config.yaml
qk_norm: false
attn_scale: 0.125
optimizer: "soap_variant"
seq_len: 2048
Each number is 128 + 32 x the weight over its row's rms, rounded and kept within 0 to 255. Layers, rows and columns count from 0. Numbers have three digits each. The size before them is the row's rms in percent of the matrix's.

# layer 2 MLP down (transposed), 1536x384, rms 0.115, rows 1409-1480, columns 128-191
098:096111071063148175151159124111167166069187153105179147190149100144176139165161086097109114139094151138119145128100156196048107182089161157174172173160164118119202207130122144098115170103175097
106:181163115127058110132093139129081123131098056134105169104160137116157145071124175137177126139107193097132078156160171089123103093137137125197196131126133137121116077191111136102148137110124139
102:110133165137145073122105118119160118123085085128147094137165101114133204065095150092078149152142138122138128102145151138118174091128104038152121106155101060146088171103083098177151129124142101
098:189182111074184159094180113152147118112130115114160113067167172139144096122165142124156121150185131099103182159111123110139080135147154146148104145086123126168173091096163170208140150156069139
101:093134178086139145097101090151171099136131098178092148079124075138106147109052110163125100089075149135149071128138157184164120091148148149099147089149097112119178157095074126148112107101077167
095:171147129095155123165130159152086150111131148175123141170106139090109077120163115082149112110104184104091200121141143163144150107098054142160113110072128127081098169104139158115140161106174096
100:133086173075187172098123098090108156092132166059107150119144163089138128066200183147085118106140101096122171128134171107177158062113202155132097169113097159133169141144122127161120105079179072
105:114131139112113065073105080131067159119162189090123134081059185174130184110103104093096108114118124121109116208197128110144091077154120191102146116101152126121139165113056112080110130104130179
096:036152114086127117099105157178091124133100115110132132138110150117119171122108140179105091156156084135130136117111120138132177113122092081123070076187144130146174131163070094156179104108138097
096:127062151111141177139119074168093106104089088126122126152119143146106105139131154103122107105068118142106134080161089133050207182169091165100080111150140137172086205125153104118111123158162114
097:094116162159105148108129134093118085082186125088105125038130108132101100072094154095129160145133176074114167044109121141130124104096109095088068144064148113144155099098111105117139134089122103
104:183108117189162120147116115122149175140179115081076154152182169129169132160099048105125132109117103147102108123125152095179076123198079123144132127146138175134095080162157171097207150065096096
099:074073172126162155140162189094141123139168149115144148140079093144111154082138118170072106155154171094157134073114105159163139152135111151076163073134128136181136113131106110069070131113144167
097:130136108059181136096154111105146120144096119106114094114019165137163144163114140172154088080142103102174133154113115064136126046142108094173131165077125060106177158202148145152089132123080141
101:176129104146114125141106124103112179084144175175122116112125085141169154162096117139185099094168096125128153102154107086122149095082101086141073130130155038165100181154125174127121138140150060
102:101107116161140143108081038152076130150166127103147141174116108205137150114121099092112235208131126070131081073161143086081156133110128190145146126164122161142115131137133102139095059173132117
105:082149189149102120124105152150128133056139141130120154205133094173212118120138207109142152143063130071151124159152150123149106153164119133121160103162189128099150080149159144069154092162141116
100:158124194183095138124148166130137158130125168130152127112174167156139055144103153112173105087101125143126074161069110173157167149179103119118089089125144118105190132124128162131101127053095146
098:113146145140132117139127151161126133161170158122059142149082166136129199138148173159163189134124167138127122113119169154113080140106131115115145070156179180112189097219111107119133182126177150
095:118105056150093154140075096117118149202147156133131169075133159120182095106134079152068068139109151137127128127177152101168148101104106139142107102117127074104133160145090127140113151166139110
102:088168105148112170141122144123120113106131139179177105140081158160100141179127105164165132097124132124137147132152125127161160137149136126119089126163211113162106146157084118078141105144136099
105:113167140085125153172131090105100119041105144093123136071074078186132148147187081106128076106141152100157148184067115209059144168127139164111086052082026147145119134147135116144171159121084100
099:127092155146091196110187153075130119073114053133122114102125127128139117148141036127128137150073074164105096089106180089121127089094133150114151152100098145112127122173182076120098155160121121
095:128175130126095154074144194082055150089141059115115133122081094123085127190122152145136167133123146097206168107090175141138145127140035115141083223103149129110134150125136162128104143089106124
102:195198065162156208154127090115134132146174091143081139128084105105119095192154156110107158076120114090102168107151165149169131133132142168170134154134148108055116104114138148186099147110131180
102:128144062116113102158125125191120171107173186148123071141162104060119202127154164148095125141103108128127123106118103115124125125108094103122131124166123144181108118144147136139087164084156122
101:099150173125103152158095143065128156147128181160084172102174127142095106128088154161140095098097149170143088151113103174120119129159138134125093183078133112137173105180149168201111108092175155
099:125093052127084102124140140051054131097144140107106103151163108143122213132164150136089075101094075178168142167118110148136117153160092154147066074104131160094091140081188168155147132117111058
101:155106171058107172127155144147093134116166129123129138125153110114080118143097156168148167144217128140086139132111140169142119129081146131074133204154109154092131083129114098079090067141156126
094:178179106145103143167121183174125050140075125208154118141106132197127147143206121170156133134176116090123147135076059131128173126079086152122141117145108138158093115135142107176101138112181144
095:129122140165125123144170149164081104159127131126170104119115135080132182164115193067108130112179189098116151150091125173087150133126196159133095148171054139182173142142178130111120091132154113
095:121085075046157109104093153137171148172160119124186172179182130118099170127144199129116119114125149158132168193128151178105100113193131135168110117128131099134161097114101145138138140080126150
103:044143112119075121140118140200129147114105201134110097160171124091078068101110084111100102128119090109148131089146056118116129112180101106105121125087107168127133159174141126108118107165184155
100:183115133180098150134179176109087108153152144200153143181119133138097182133153117178061094185126162180099110119128177169046110129140056171174093142072104087095138172104100147124158124083125164
099:200155176128101103152048115120093169094126155126097127147133087147114082093117121127133070127114170154179102126115129098112093204129118101144202090102153120168135091182141156131197100110143137
104:087089140135112191157151179085195096125128145135119060116124146104090121134117098161111041146101111127113148151129171142107091167115137166091151126132137162184178166169098142117107081151109125
097:084111106093088186185062113151180108126132126159105161174104134096154171186106156047110158125131156102147152089114147125149110108131078103102134094150129133129084089137094140115158135130187046
102:124096109177131196165154155124090110185157141075118212137124131107155154073109121104093148106114148166126125122186112124174155125135115121120157131109109170106156092162112109136093143065088167
099:068155186158132043129164120109102143131143143140106115130191105124109145151132152109091074109111094110066144120168086178114124052197137156120115072141160118144100104102122117134096171105133143
099:086173174120104127101127067116148139093096138134128150118110126110131167126166147117130116137132167130131134128109137151118098129152142212132163085097171121142117101115169082102133162109117215
108:114072077182108124174112080185167131091113142100155122155151099120139163158090131081119098132113137106121072092109080104102101118137117151144125146180132144162135096134144147081022168189112108
099:123086169138089100168151068053172116145148165097080128108101136149135144076130152141135140067117128111118130121135096113069121113158120155135126144151137123113157090079158117186103095085116131
101:097120140145116115103102108175122109158189173150121131131152120060160115153047091132156166157136097116109103118092144158100161199136147114097135128112102116185183090079121108111078128102166120
097:163101176167136134164101088112136111140171204141150108090127078100155134136121172136162177126164161145139066111119173119146130120139128108074124085148151163118128121075118146127082082141166120
095:099026085129091178158069127077147109152121082087107179159143170132162132110117179157145140161103115141131103092093165094172052118160122117086127074132177090110176106093082131115147091145145164
096:126116120075131117159093087142086136131095154160105120168151148115102165072127161187095133176152129137158091174127123144070214147084128075171108127131155175101159139152153125126187163164194102
102:152178146132132137131123091129095123134079134157123121082139153105139109119083114112128129102141147159179096125088106105124048100093131080147149150096141124099151106118106108231159124113120204
104:105159148077128130185145080165144133146079153138141155140132168112070094154162143071101188147108090121133193130212116082099096085144130156196112112177175075100150156109147105169140129089124124
101:079148147132107194204097160190127089042177132102104112201145103106123184120116173079146142146102107107154209154151137131084179133146151088157050161091126104122136226130115171134141167134104134
105:130118153116114169130113102159063128131174067101134097160072141151107088137099141157151114171147152145128077116102137159121125084086144120110135102130114116099116176091137133101145171097147113
105:111132087137093168134112133117157160198117157179127100103127128078149090131111132074172142097141140138098139102099143092166108128124095139144081135116124140168167070124128126116163192166089157
107:153131196155083152117156073069124102114152201103040145146146164179180092080100126112137113154123131129129162167083124184147089135083075106092097093145125124141180068074200092101093136135087144
103:196081102102124149175049148134068124145090083139094160160066167138090156143116146118161065155127120134154100168186077134135135131165163115191165205193139171083126117119159149107182172141179138
095:130118131115128119087073151119129136040110134133121221074114120092137141162169101131138093120117140101120222159163116132083114133079104113168143043100076152122161145118136159074147148162093136
101:046101121149112135107076151121151126106082152117136129066115178092154161129165114106172117144113160141216164101109134144148129134170123164162141200104171175122113144179231132203151157098171149
109:081162106107171090056114106113172120137114086072170166146131062124085088107137166110106126103111198138120101088123060159135125095157126121123125066109107116161087102140149089150107116158140150
097:127145092091051141129153081137156125139074084136175107129134120125151128055118157150135096188104118116135127146087115098130165131118113091189113185154129091147120067151101153150079080112093171
100:148158134126123170135192171173084116123160140129145114159178106100161156162150117156152118114123118112092112059153126127127125168175127104199092159132100136141147139159134077072108166134084106
103:135191067140120170077088170140102137109091161141151127165124100135137171085145132071097119121058168120171128151139164179157141168106151095103169148099141119148165139159152100080086113110094110
092:158069128073131108088111101127088083146125089134208131137131085112156178164103079158159122129115101197149145129119163139159084111116157119117123129096176148155109109133129123142157156133148168
097:080086161185051187118104130091149171130161159074129158136129112086117185125127115151145067101112134127188113101197065153183122158122055106067075074088093150148117129112166100153136106073116123
102:125108120149028095156112171104132126166124093123069157223070118142137071190099187161131135133233139136135118145123093101122134157143118126139148153145156091121151166135149083151142162121144074
104:097086103127090050147078172121113123222156046106157141112107133116194107090175109105123133131061079167078194134193174095132107106148146136143133116081150075170106184144107146128166141152075120
101:136166204161098077104117099126116092101129118114127110125127127108134136114130138105135147171085128121158112119088098148163142104128129114047127113121126174104148177144075152143149112182141098
097:119133066097143110188159125121135068167138165140175156140065129126148131062115061141153163161103157137164157125128116142122137156081086140049125127054182125111152108081121121104113111131168120
102:149119104169118129137103159150105086115125102048120181095107156134057094102155159121108090109108148097119138133082144112116137172150126159132122093145097110105114106118124125161116099149109079
096:188119081129150115137150146135152126084118095138133101160089071079135116103140133089160082097075151141123125154107158129117155139153130141125164113128103098210153150141057100133097101112094178
096:180144108110118110159140124148099105124166123120107144153129146122107124121114139231139114120141162178150125129123128138116061093163088132109134145121208118123149079101114156097117102102140110
098:122118144175145133135129096137113099068127121122092109091186191145123136079132116173128102186089126134127095125085136076102074142187124167149099093120134112143154161141136131095093166142118108
099:138087160037101130194139101114121183134130115129127147161130108104158119132196122129106146079168173086120104099139160130182145140109163123090204102153156131090103108149119173127095131191105155
099:088164165084140206177146118103176148129104116118106124079135122070162125077170147085135113098062095136188151154176144098174097198118078150153125162079067108136099142116139132164175137102118085
088:066217155143163196113149082141198177094116120168129073093114111095128150097129076134131093032118107176059138158168145105188141129128168123091127155149101106155129162111141125087182101110097146
# layer 2 MLP gate, 1536x384, rms 0.122, rows 1410-1480, columns 128-191
103:131151119101153108091135140090127167063156154141151134090125113174148106179141101155194117080104120137144136122095152103158091118136178166148142130122166125133097133157132136159179134150098137
103:175105180185133170129120130080170147133099125124112125108164086063117187138157131144096140144126171129051099118113083179131178089112091151138087183156118149121113179112121161091135171097140156
094:098105102123138162196136125046153128070170115136133127149106156093121099107098123168134128128141113115142190104139121151078128107142145126090085163123180073109120189151128090145131176099064143
104:104130120120077076173086123115135104093108136116105131117174092041120095080159095120080112164121103180114116130147145102086187187132092141147091168117087142104079120112119145121134131143091191
094:077136058116114154088082156042115118143142094149101104135117101106108164116157130184099125061131110104140125105170097074108125173120087088148106128161125098036142118141081127159159119121137083
105:088128169126146143131115143159126135112093148131126116089083104151121136153108150118101172133106129113110100182122130153168116121098140144122098142168124106111170091152098097065133116181157077
103:116204091110083127140143103137136177043167118066137161081143092129119140129111105130106100164128167114134147107133191095082093146156108157095159143110082125102126153173146125132031099143140130
100:142107133154118180165134041098076108181126123076114112168150112113139070169169071125106125122155107137101099142166089095098100111094176144143099185099101161134087193091111099153155166120134103
101:148103117086151137187152086124114137170103114181157116166108119155082064144163092060114091149157082138098140093137106142094151158111103093133067083165179105149122104097137112109113123121171126
099:104100143151102118173143135068149149080171087086112140085137078132083158150193122228129165095134189170101126083157107112229117184124106143032105145125092191143098088136068148095102148117177136
102:085129125132155171113162129100167087140129112148139108164109058114073114113095147135105077198119057138111099159151136084140161142114158097107112120155123171100125162122062119102155128118109131
094:080151177079149016143150082091093158143110164098155139100135157118142109156122174096177170093199175122120151140125165098142133159082123091151056219136124199150143101140173136086162108127177115
103:165110129096135115104127181083091147182082127103123146100168124086161076145132183126097162052125183122166137104103160089133171164173102094165093147126149087111149126141167151134111153127131181
103:120099178075190139159134151096158128076149120101148150153159088105092096180146167128152107174114113107207160097100069108116125095167102143125130151129122077159085140084107148109117122186110155
104:137106104119131134117142130105064100139098102133178149130122097139145136087150038169048176102129097155150101113174170088166113115135123092121136109101113099120100116142167148099143115130143194
099:124083144167153131132078160178148207087095162115185157153099111103141149101086129104086147168108115067175139137143079095095121173147071060084154135162170146073109071117169102083139103110099131
103:103222098132167151170148123120153126175146115156149148186123140155067164131134075172159129198137176062166176144111144098146152106146064101136089141086167071138165092227126055162130182152153098
103:136178097155105173143161112194151213182137144086130137135117129163096160127103083160117101133106082171127099107144096130121157158172124103127126122107107128154104208080181128119118152151148107
095:105092056086153159090123102226137154136132149186158074089143066133111154152152056145093152107072167147170111154158150190079143075115099158085126145113127090108156084172111075142128162156128131
100:097096120131164111133112129168193156173106148151169082142127131099170187125148146160150170070135151139073115132050118114129163188160200167069111101079084104094137114159147125106132171142124100
100:157118179175123093147161157225136157092129179103168066168149142125151110168155108071119039125149104075122120163170135087151133089085149113080125142135187069128144135117153164123091136126129188
102:143151144136161113083169118142070108126159121197110183103134116092168133169148125203135080105137130097172135158072093145072115133117083190130099133169132115094169149150150105106091141093102127
095:118144133141159093088107068137137106144132095168136144112113134138099092107165135174046125105131107112081069176137108122107084104147127159055126177185098120139133114082139135109183166150207184
099:161063083120140128105134094168127109122084162099105132160136116120164108070105136182065158083120085141160155127138155072092115048150076123104133150139157124148182178164092133123169088137116110
102:083128123096112214106132083134147145132130153112113096094154113086190136165152157120103153129066082116187136128126103144119089173198087123133071137188125164199178146096170129146126102084102078
103:110145174089109146143127110154165119118096152149169119089155098143125155130149100103128122093179141138143119143138101159062135105118173154115131108149167130115104130122161057084045090110137126
095:063154129147073167155141065133155084139117138110115154093166158169149118152117054160095175143169110119120125119098126113096133089127185074105201137154111121161187153158113120100082055102048153
103:051170174097086036103094160056130124193128123132095103112159143127135121114138172163117098137121081140134131155106099099152174122080097140115109096095132116162115095094146155106121207111171137
095:142122173097131185115117178088087172098046131103176119080100077162156121173067080125103154180111120122166122154120134131089150119049132066089078197139133091093148118104123105123097181111128141
096:138126115094153116136112140094164153184065107111110144112190134114070099097110140175083112197080094160125145161189097127111123136128085115068181067065139138142096101174096121090086125123135165
102:174159119115173106103132125087187100167177165108162144141161133102115151083161134111102117147182149127152185146126188124107135134088132118135152126159089149149182111110139121202164127118106151
100:163099176135184131093169104155131079080120139135065094084160091127159133090128176144073157098151148111110114121102068102092142114135153120073074143135143110091132184104100114156138082077118128
099:082129114187151120139113143175148185142122079135124077115140120147119096168133066182099149067131123125182167187086094127150121092144137123069165109178128123209127047135165180173062141074098101
092:157083133139118098078161158129106140135114206065103182147153110140080100189123104174144099124137115150183113130167125109108068152128162101095109117096160109116186158132180051148145120167111197
105:148130108078155125159096176154101134148082136066162162137112113121172123083101154106145164130160151124155163156107078117164164090151117135184118152135106085113096108106077085138125156083104135
094:181125120162109094103155106059118173153150098081171156144086136141104124107193082220161168060090084081154092127149138088119120193125130177154132096102096078154130174162136097129181123123125123
097:199158185118138125146131171177107119135167117131094114198168091149118172024123105165065148128105141089169153155117182096143159129089157072094137126167115141158148164082105124126120109110132153
097:161158083095118137123168078119171099107092087109115130171099175157119127130131091075096097157154065201146109158123109099103118121146094095109093128066116074092143166126150189089093138114133174
101:073144166130159088157150148184145161126112123111122155126140117066122079147182132109151175095114131142134155120140101150089116136124063102089133088105092156147134125109073207125088137127160141
102:157141115123166163132102144101121140124115119146149144141133148110125122087134168161114169152137175095128168129169149099164160164114133108104183125128116100113078144125121085088056163098116120
098:142157130126169131085154145179085156144057128116174177113101106139144100142108180193128111149120178107149110171196139128118097158162180122117148147122192063111174177185150086137097136144155124
099:144140108191153136142124143140097091175212106176112109126144148059149111162135065132110093103178059123104188121074159154073105176175136114096090120117174133140192054078165135133106123121083138
097:090107116140114096118147117151143148132087064088172141142141136187110127140139057157124211169120136086142102146097112140107120121126132073087110156128158157143140167167137129093179081112183141
102:047113143117161134102132117148147122155125129069175163141100125097154072165095173131064156119091095133129061133070152122135128130151146116121080120204128093121165058112122103082109119130131150
100:136101167095100100157111106102073099080112112131143167155138158104111129036134181187116071176133141091171068214105089157127196142082113099159140109149129143083134055138102128103143126131159139
101:143095121100123107171115097128080090142111122137158110177194183185129158102192060160099185149125127146136145088102109177162179151085109073135143134144179134151133112115141087174168113119199115
099:107105120083154147147151121075153144138116166153096126105090116133100108057148118207141119121106109150137092150089147198178165125080132092103106103078084139147040163119058123118120100089137175
100:158133096064108171107132148183097095120157150144144122098159071126129072074149063140125125171131145208112180128132153146183123114158097064159120126181132133123126148180124057070118144146118110
106:132112152157138089199114124171137150139103081178144135055157136160138122122148135127151161123109155072132136100179127105158112097184110058129124158133079135071079113115171115120129115080127119
107:087080137154161126084115105114134136132181117120097089079107067077128130104070082186083164147125113151141155122114134119163176146093123121117114148120113109167093153107101111133128079098098175
104:089128139114171113174108164167180107148048110120098150122095131205116115132108117078156143117079136120158120085182186121132145170117175086113148100118117133143176109182125142091090144136106127
098:160100135128107187170126111078107173084114107122169153126124141146117168143061179065124162103147060111114135124156153145145136153181143051194108181161093151082147104095076189187170096137155197
094:111083083132090146124040087128135137099120160093162144149167125089071113124128096097192147100136152123203075138114093097142100105137066174056136135174167137103130064121100089147210177102120127
099:128190152143162125168132133095127146094117130111110140158177067158176155153173097159107105181151089106150114203135131117130186097125119128111064105148138079224111115146124123078099030146098172
105:076111104110125122117143173138194144142173130104136119080136186112179112157119156120150150177157124123128122183135100081176100127088154103148160109097116149101085138109141167196129123133090092
099:094075084098153082161090114181176147082170126116052136108105127122135123130109120091122197132187086173166132159113126193111066162133123113217075168140074109147114128109115145106061072098107095
097:188146150091142153072145093148118123113089126134126111143171107170129102111158148103171073113114134115141144140148107093110123137118153118097087143171177168071092136171115115130166135146169144
110:142075166147091144100108105192077158121134107142138107165117155178154090102113139038172128068115187102192143140174113140106093165153178168096106126186116092108080183102099159149093081158140151
093:135147187152152149098180128146159138095182106163117149118120133098152120124172120152142122153118176067124057170126080163188112188065136158181149151138142142107121133135109136102086137170173164
104:140131157193138197142109154124153108061092166129150091201109153087173132129107123137069145189102121188143164138101169083079101067078156220128154148136174134112127079087105125135115103165118144
099:165098096072099158105119074178191189096117157086098098069101070122160127141118098058077135126118070101134125201130154114117095110155100164125165120164139089128108085081178070137139121091096146
104:191117116083204177112126130127124160157163168097181190112161029085065101088135159156213121125143118101101138111119146088185113180089104124122070144187128132114083095148128102143131079101162161
102:111060087060145207152129152132148173127090125123142147096135105081108121099091093096148130155179133121059149111081149117111169098135115096099176074153133100112171126085139064123099180101107168
102:107104170153112102075106159155139118133135134132097123148135185160136109061136159105156185140088118097166117116143117102102120092113117140168173188131113107151134147189115133142170108104074099
103:132139161104141095094131083087121182127168171124104114136152119119179163144159139151090126161154084128147155175095115160165160070093107128163085139127153054111082102117075121139153121137139132
100:081131121093101161074187147106145127127071182170125101143152153155159078125087097138147159121130087113124126150146109101140104131107053105156138125133114150118149098074153187108110074115133105
097:167174073116100077135184120122115125124106122154119130082126103146120144120180083093172114138135159114131185122093103085152151204199132128139151162126101105101123137168153169119125124109074126
104:099187126199146146139174110182147167114104151140166148125190146120158108093123143163142109124142146121155119129115066077064163141117120168143067160146190188179175078109113082126158134159135066
102:152117148110203136113112106130111095126095153145148192169139207124161130090117124114178145169160128127131149097154059118110127198132145131092153093131099109138084115146107176123116129183163174
099:081100163119115137084157118106114115134112102103100139102095135144189147141040118120161086167136166138100144160095085075077142125087119153106142183148143112136169094116109088162132129105117102
103:121185152095173148058174103151105123148122191109125094075134103097167129117111121171141077083169162139172166120097127082131181179102142166112131090139093122151085101093077084098158152112134149
# layer 2 MLP up, 1536x384, rms 0.125, rows 1410-1480, columns 128-191
099:136134142126110175119128142155169140150117129124160156090141102161099134188204120167166087100077172157086114147091089108110112157154135122118171071110100068137123149102129144153130164127142167
103:141125157144116180135142112137073089146095134148111158120119131129162076135122107169140134014124110107049118086165106113082081135157111160128154088107161115129186191127113117171142103141037096
102:133128104095187119158148147034132152167162141108122168113103179116123124113051110115126187135123144097162172162110107145137130117092078134123133189127144057130115165116138071134148166110080143
105:087136087146157154129141094121125143152062122100131131084140119098118130142067117060121122079108128135106141202141168106061152155162134148166125114107101140161114079120079101092068156208156067
091:122110095117088170091113171124129102157125142092129043127126066157126128173162109106157143100134138146184117115218099104131112171113072128128078196142120121117098134154115111139179160091071157
098:154158117170117168131144140178122184158174118114129114209102120179141139217076057085126151108099189133130186140081145125137117128090153172185159142117099149065187098123106124135139141161100145
110:119134153149071131093150148099151118123174090128119116148113122121123102105142136167204113156131130107090125091127148186096153151167113144139178141155135128142097111171120164078117102189135122
095:157094108165179089130163123113137135156067118114173098111149121098125128143145145134140107125066130130091131151151049148082092105119095165130138141156116095132089167125141136088140196103116081
100:113145129136083094102121137140109135120168128167142121110157093052095121090145102163146101143098181111120151193110157079126086068114170157089187074097134107133139089075064093122138114083129104
101:111131127085151064116118098090137173192113114096098101144146139120222166166130104090122128176068080177117114124155152152084075118121092122132115111137061078148125149147157092188098153129138094
104:147132111135088098114110145151104138096087106109145196104191099084176196142137169083095105172114150129197102169125140135171099121167133065099112167119132139100109128171089154102151137190143144
100:106156170142123121122086148141133149134099187139138138091139137085156172127096164116186095090087086056157116116158118114178115130105154129132125159120142153077090145169139129126096099103148108
104:118163153114169145145093114129151152163106131126153112096186092152137159142201136135069094141121175149117148150134157124113095119141172107140141087108132165085120156117120108097085103149115120
097:154207153116154156123125125107160129098087157158122096138146097124093110190147145112118101097072132093147129127088088170109142075153108136149143138131098106102123127127133113140096067157131076
105:155137096075140124123143140202116133156159153078113105124049137113125124132107079094215196143090132107185143120190120132117090113099131198116115081178077070131135108153071117092141167131151173
109:068133140100082121091128075081131121112110071094128156090122136138074134110075106121164116091176123181136144101082159096162022120102134152119113079102090092119055150121165073143135118130128161
097:103170153179152065185148149132121109130138144135151112134146141075100105148160134143142145192130146094143111102164130070173093094086152136117067157089123162146103205160135085155142163076108100
105:148110083152136118180145143115083119056117158116171111170154099116149108108073119104144136118124060119118161150119095100128154145155116114172130146142127129114126168110141098162146088130091108
094:118120148087123115126119123179146101033122183092117116101143126122061170141121079107162140080178144120137113129113122170139129146122141140145128094140087170113171120146104092130101075139118069
097:081134113140087091157115003164146142129198135084047121154115100129121141106104163126082087158148151126101174137091138121121105103144120098118141074118158103164208159098139163094102157084129084
104:107114121150072111145123111112151105148109155111173113181197151118136153208150149154134119147119143118116149170168163036157167086117105085180151124162183111138124137115141096161113088091121157
101:094120178124108098127084169150172105111106184112163089136162108150070130093069102108140089151132164105100147109115118169129151127118148103105112125155126171081142113137089168137199122148105066
096:104135161127120097128084114174098152130092118143095118114112134111189117138214093155043123087095088141111118159167072167073109109176150139096115164149143139125170151095141133099136162161132143
102:176115118096179149048143070132165018098092094102153132173111132104149155054183087160126199081158137178122217158112095149125165126119113092145146155093123159156155115153086139129072172085129100
098:071126102154152107170112113132170146137139145241101108123140131183159112089111153123152088145143128146136132097150191137184115122168083073139041157155166134147079084085187192108148152149102164
104:122175156169098109150198064143215114183081086073132108105108130111082090122135065077121179140157106143148100110058146123157086104127119155138160103114142162161129145111082164116113080150093131
094:129159126142186155131180127112153114120142120169130141172139139177170126130090158105162136101103100078094052137129161093125123130105188170120134159137145080165160115109126088121110114101114131
099:049105177131085101115101171117142160121123161174099097079171124093097116169133111120112091123165179127116121093133171078141080142124145095107142111106117219116098137166151091132148114105127145
090:134162173115083092113129094069112103154140144080125083109067106110076149131134124183144118115110080075134102121192132123149181094074152059144120121112124137100143179108097129159137159139131110
096:109116145151125135140078096150166133136111157157082087079189186115123099154166159123106123103100065149099139049202138110172123145155108120128152135067147129147112153194123099127154173117122136
100:140184125197114118114126161139146095109149137126128129124148114141135164123072120146085130105148124121154114135141152159164109137132139091125150180062130110100166096134179102125119136151161100
100:116185150077158043122165120166061163129185119151126156120110175111111189127089059145154154109136119148153169130133143138155108168146183113131060120151133132098157117143149138132134163167101130
098:061135097131193138126127152111169170117118144100142128130144088162129125120095171099119080103175114163062037164129130169130149175167153078143110116079080170072133076135207151105189161165136096
093:086139123159144135143071131082128138088163093152099136138129145131162167067197092107114147164146139094084164135131159141170108079172139171149156180133096152124114090102078180135146067077159102
103:139093133101112130134154160088102126120153132153157087153144115117179146144077105147196156119123164159116197138165183133172150169156133157167166167166139148127167094121104114111116117183146134
094:113162164203114170119175164130090156172147107148139158109096096075120155111166077094156114107192154130165068151124122125099133186140134182126145146104105075110159114078152140131151176107155115
096:110145103170127104132102111131142093129128115208117127149095146104166089136210104136091102148149080151166115164133131156161186142135097131109122133121128125131128118140086127170178112073111187
099:142162108149127092152082144148132121092100157151147154186171124088154124114090127126126127099087097128139089181108154087110120079064024149119093123088134177087182112144127165068086111098090138
103:129128091136085079152136114085074102113119118095124132088106137114075177117180163090147109119142139186119121119166112138101179141139168146129138123166110094123131132066130118144160140128105148
102:110140123110128118102126130115174155087116083104139101117136167098129070102095130175100159121193185125102156064116109081121105156081159200100126046134096087088143193166094101128102109150150085
096:108133166096124130152130203180112143195125175071145090148112160160118097129107140171195116124097115093136141130135163070134109114135120139143123110138119161064134117141106163145135158215105123
102:145141081134145149132155110153112112073172139164136124147124049158150070123184178157122118163080187098109065168158179093087147104072129130121139160053098161093113139143091116142193092194104118
097:119142145115135167147174152136170092150143165137151166119113130047132130184092137097117147072115177116129110086107102137095161085158112183164158098168126077111160131074104099169155089157112132
096:158143160159141097086135073147065180141116156177124097120138114141077162118162164087167156078144131144158155131134106107128108173133077167172117144106058160175113106094097088152107227139106078
101:122174120145125144144144119188237098139108126105146148051194131129133125132123102087135125101127115166154153045151089062155105087178112169112185083159114142179110166157145148124077125126141094
100:128089176126122170156155110125136159127132147135133112109151098098084122145113096146108091118145122174110137129103176169111185134133068085138055182204096206156164153124116091099114127142122094
105:124088095132105109155141172172189098142177123247206096134162128147138092144084103088122139138131092133238095095117140127073091122074142110165090111090165104120132110112133117073107089113097107
106:103119119136095148140072135146101095110141131134146119079075166173137144146079132087160176203128098061121156145117151120136158127106112130178135140160125136121068143161140095115151107161175144
106:108089144194158101131100116172140154139166134092173142130138170132150094155181156150207152124131119208118139137144106134095139156094116191162122098193174148104087105133130154086087116139179107
102:116162139181106161133178080154130047104154145177127112192117111110200120127176125162129126157140110069137167098163103072139088106124094151115114144067136104101105168197182158176139065114125151
107:107143115144145153098126194126168143126113161169127139162185170077093104131168140146087157070146109108179105166132079175182072155184175133153140123108180125093124087146128147139091134093116136
103:090183141142119102108087106145145074151152133087170163110132129093132092116121158122142104162120198158159114133108110056187128082121106199133083135149128104146112109155076056081127146146118102
093:163115126137131126111096116188134219085125097124222146079118115101143161177138108148128151111085129129130155140095132161123155142203034063112139123136113079102132121105088124188099110127106131
096:172112111122132119209164130121151125140111145142156145154083115104127121153132182131121151108133078166147148136116109109098123092096099099150113147145016085121109063118135157153103134157111204
106:136062131124133124116139142099068124186085173149170120132048099151170136121109141150140154096094130164098128079186151145101136134161092118100119151208128176092108151079116099143116182091150146
097:128123153097098179057180126113141169122126138203154157167162153185071150198183132112143122096146154110120082092097103135072126147117092118088136096127110164121138147178110074106142172163146106
096:192149179110112110067080082113142155167119137150147114148175153144084121134135101109164103114182147094075145124170151151090161125136084153121177093086116131115114112128086104140085191112161109
104:086115111119101093141115139183092138141056127128079142123152108206160149135142086110159092095053126093090139128172080160114140152135112158148186090060069189120149145109167094187182100098151148
090:159171130134126114115138147128111130120165115119106157124145167154090084170167046146136090131096185115120098159118081160154081172133104142185152129135129116121135149168134102094060129152143163
100:086116136147137099134156060179074109118141091157131159149119124130091066133147082112098181160136184105144105091190122166163126084124078186111148129137053153121145161131065111146141116194178131
100:080097106080151129112152143186126162116135139130158129109160141124129071087139151112140124097114101117206171120132133182084176147159134135117128113146130122070105115046114088073150162080085088
106:190163152110133117089114171113159110123149134182051140143158150116095143149134108113124119144146139084088088133097072109103110148148128120128116121113142134135167112177128155126097149116124121
092:038128117126152079125184097073149155152098167096104122127138119115154097192115149101182140159161129142089140095137137140080143065133149128151107108187113117165164124069158087136091158142136164
104:088097141149143133098132155140170186154115100159091115107094112121098146158110132152118136113176101138115080104107081147094124112133142113178149117161134072123185152207133131099115120112130177
105:141077136092122148164154120118030073134182158160143159127125132070162115181154121113115104145144079148096133110094110168120194149115123079150127120133156138138111075118073119092158093171103125
097:110115101211182129106136108081068135138110166174198122142178118148109105081069154140119189106155086074196107149157097132051150099098118135101132117126146129076123102107173146129169126115080076
096:103099164123131135131104098145124171100149143125137089160097090133090163104147138134139127119156103186104145159184119127119162047127131136132108116136096099178161153103092091094159137109140131
100:090087125081125102120068092143114113125163166096158103144113083166128188119087130030139148112156100156094154148155098140092135197130129088133141155126135114154028116081148060158133090146099139
106:172145089142163119083137127134082116106083183117130125118093181136104124125117140147081111118109150157143153140143014127052166126117179147108120106114097125163158120111120157101079171166125174
100:122110109110052142065156166192100135093103121146079096202100130139149115240074158206135152134153128132178072155158072143093182113118122120081060121133132128135109135142110141127085102121139138
089:167106136175093084176078177127143145074120097172158128183119138160117109161141141139106158169068106098116115111172108140127095090139093098126157118086150147071179162172161203149077142134132135